python train.py --num_hidden_layers=8 --hidden_size=256 --num_attention_heads=2 --num_key_value_heads=1 --head_dim=128 --intermediate_size=1024 --vocab_size=8192 --hidden_act="squared_relu" --norm="rmsnorm" --norm_place="mix" --norm_eps=1e-06 --positions="rope" --rope_theta=866.0 --rope_fraction=0.5 --qk_norm=true --attn_scale=0.0963 --bias="none" --tie_word_embeddings=false --parallel_block=false --extras=["local attention windows", "gated attention", "value residuals", "capped logits"] --init="normal" --init_std_qkv=0.0274 --init_std_o=0.00686 --init_std_up=0.0274 --init_std_down=0.00343 --optimizer="cautious_adamw" --learning_rate=0.000654 --beta1=0.9 --beta2=0.95 --weight_decay=0.64 --lr_head=0.0103 --max_grad_norm=1.0 --warmup_steps=535 --schedule="wsd" --decay_fraction=0.937 --decay_shape="linear" --final_lr_fraction=0.0 --batch_tokens=[32768, 65536, 98304] --max_seq_len=768 --doc_mask=true --train_tokens=342300000 --max_steps=5466 --dataset="wikipedia_en"
Each number is 500 + 40 x the weight over its row's rms, rounded and kept within 0 to 999. Layers, rows and columns count from 0. Numbers have three digits each. The size before them is the row's rms in percent of the matrix's.

# layer 4 MLP down (transposed), 1024x256, rms 0.0207, rows 845-886, columns 192-223
098:543463409438477464503558526516455497450468459539505492489432494495476463508465481483436518500512
091:463440501491534536516496514552489476505495473461470424474498453490511505421539531593523484536468
106:489542540515468458409485528494496434531486511543469516539559499527509554527530420524464450470497
101:492456583511551550447537459530475482455492495534479548546447543491487531487553407485461477501534
095:474457473521534519465510538441496543556533489447473481500448550445466484594441495527514477480523
100:541451517567527451447481507538539494520531602589550476411560555514483490493482526501479519514503
105:550507490581401454535474513504568503516501521463493508582487481459470470544521461405452534497526
097:506550412570462481492494505513577485481493495497525484586531419511476530557459496483515508409517
090:494515494474504515517514490507477455521518470501495487476512530465537425523516508513455502468553
097:461499499519483548523476518527509479498449554533483459506526502469546456571507542542550451569535
110:467506462496467473542507524507521470537497499533469485565519529539521512513512509500529499498472
104:597491448483476503512496502607567544466516503551406591534520516493524554478532532529471530520451
094:441509553501544559483499513448467475485589503445452438480481549539543504419487536567532581564495
104:497489470505478621437501461514539497500497541500415584526549489532574531524493482577539418556469
094:527534534456553559499491521477525566460389529490505493532510526536602493469493461460535535409559
093:543516538498510475484505441530455542529533433515482577514481485391478498514513501452482545499517
105:524484494504456455521425468495523508502515530557421454493549457563530421580543531432494485517493
102:431499459560520569451462510466469422502497570550635486576538562521500535531512604485479444527554
103:580521426515510531528491452476485475503528494455534518532485574484387522488540463479475495481495
084:523546547475466524503497526541566480497610565531551399457524507475533480496537463496571469566499
078:464502508454534483477525500463470549514478465464460510516534535548505496446469494476491507489522
109:484542471434445488559445536509480507441493572472461468531509479490484456543506479496506540498518
105:527445479453388539521582460534601594512450426508452506487405504486440509470557461501531519462507
089:539534397453569507545485489549448505512476501505529528491453475558489505493493495493526572438454
100:494493515506414533509524536476433491535528420497573516534482500550540487532479455522531499477534
096:479479542484538500509449466519492509554442519509453575523388524468434467489530492490486588458541
113:517487546467515509508439506576529522448431488495406513473478486497504492572524510504518494496486
108:487475558486514558531464476454511519406482505457494572534520528581509428488492536470497491535480
093:489551476490475540503446472542543523492493478440517476513568454482513512496491525544514456507481
093:563512508501446529578495488481520557463448465544474631593504518481499441458404485558473528541475
094:539459483497500511492442528476479475459490478494447461513515523463548516517474529497510509539549
090:500540490460490444408510569471496517471432537565484470518547535476425517443511554490535466525541
098:421562546502456481539543517463523493577502457525563465448512477497483486452566508485496537526507
111:484498545540594515552472526536527534576462431416507472530502466522499529464540496437497568461469
100:446499562478491494432434554505569478492527556566534460475543497532424499575552485499450487544508
105:462482515543509496503482536524488462546446550574523531460435496558420486539502519478494500573568
106:482357502457526519465496478576525500492503476502466501540429481512447498502510528494512508456451
105:521518562486513485541489520510451493487486538492448508460558494495554510497515484440449518477437
093:432402502414522512498500490523498549513477439514500482503563471525549500536512525437441477429493
105:456482498502504450464463465461516578544543509510462480462461503479484556513471487493539533469488
103:495445485544458525544438482500450559520534540558526563534558466497529483476470532453529573456475
109:505463423488416572498478524483484481516568491491552411525518502473425416507574537497499515461461
# layer 4 MLP up, 1024x256, rms 0.025, rows 846-886, columns 192-223
090:496485480527533486454440480504467537454495519517563537494535503453532479474480465495540480516520
109:465482426489498516474531444514412513529512494475382558599485450521526475535479475496477535492531
105:497487451466514524540473548524484551506518527431517520510428563460479507455520544466483523541484
093:446521506477498440561503500528505540519456497460492513497494437472545547478445550478551533566450
096:478600477410555528422497535449506469480512449490458561560478473449554439517474515499451466503493
104:466443564506598471520480474514538512481522455496498487516489451468467511518605534494529512509476
091:535481540542459449498539529450502431482519514498520464483457569520521462500500510486555456555545
092:501451449448465471476545502478451484489510500469479542474529519501404589461527498473500474474445
104:510525491449470513527509537473535607548452508481508468561499477532521473519436536547490499470528
110:557501454437424514524473517460505510457507549449516447560443441498504566529479510472502480420545
103:565489491524445564509523510509497412453461502518496425467506558508477449540432479522448483474552
094:520532527498427429443532482448533444524531469560528492497491491444492514538488505450473454412480
106:517551488509550454514505541491488436526489529482443489515520554529521564517504514492413488529477
096:476496496503527515540468514526513519556546457438489492577531487434481498480501486582491485521458
095:467490437420469557606510461488510492500434532538564482465450473526407509514582524469522477531493
107:505529476448480571540512467499507486511494525458454446519431586494474514480510508537462454556486
104:604429457472423472537529457462492483448474562480450495483525483492523526543427454553486515425505
113:482485538527436518519554502480526532480544537461483482537425517526508516497552515556459576512455
091:516452455501518472516473526502478514515521514449478541568555499529505468524556628559458528538471
076:479523562537449515513441457500532428462502546583461498500463440497443484540517512564487486460495
100:559426553433536480490545510536526535507425510490524495556497515438485460531526515537471459520454
102:511477516552462482436534506514544447502520521546447504455436527466488512532429531497478446544537
090:495508466509440566589498518477521474567526474505483397418523494478496508495536560537536526564528
100:514402481549549463393445531514560497579542589509437545487515532481455637491451513445546479459486
102:505485525529470519468498515512542539531540499550594538523535506454549472459505510479525529533552
113:453509490499450498499463497474536510420421490506531458450535460467506522535445474558405526516533
109:446489517460463474443437417499534539480506493546498461452483482504448495524544460531510514535468
079:471525560421500552540453553520529577474495516540472529560500505489492486502520502485512593470463
098:573480527527521539493504488505455509476579481458471543557513561498483495486539590537497539422544
095:454560521480494465451519457485519459528498498493552551498551451492493539498490482508444416513511
103:564498473498527512459474466412515487446467527542568468493515441476462475544540542479530498538526
100:482455449456553491425485502527462521497475462469524526559484484501494572462453561485521471533477
110:463476535408515477472537516437498445521445531500552508496509531534484490495515551550527512547475
101:450451454439498505486523534413501469466516496520487494507507522434510497556489540443421475506517
113:463514533461458489546562486519500477491443532464492565524403454461477611457469479517507512504518
107:466514511500439494450501547489451474524488459452554514505466497475530527514484508484423465505482
103:548440402508494459428487455452510486465534480529517482567480459478457436515452557485583434479521
083:499592529505504463478472510522431459555478525459493497496520503496527518450528451460500592502506
104:539553489477492580494502474471477446439484519485482502486542503446548470508502523489503518488531
105:438475503453528532460487479487507533443463435519498508515493556489472517520476491523465482512679
107:521471500512494553551527479495512541437466430540427512534456446511419502479492471527487463413456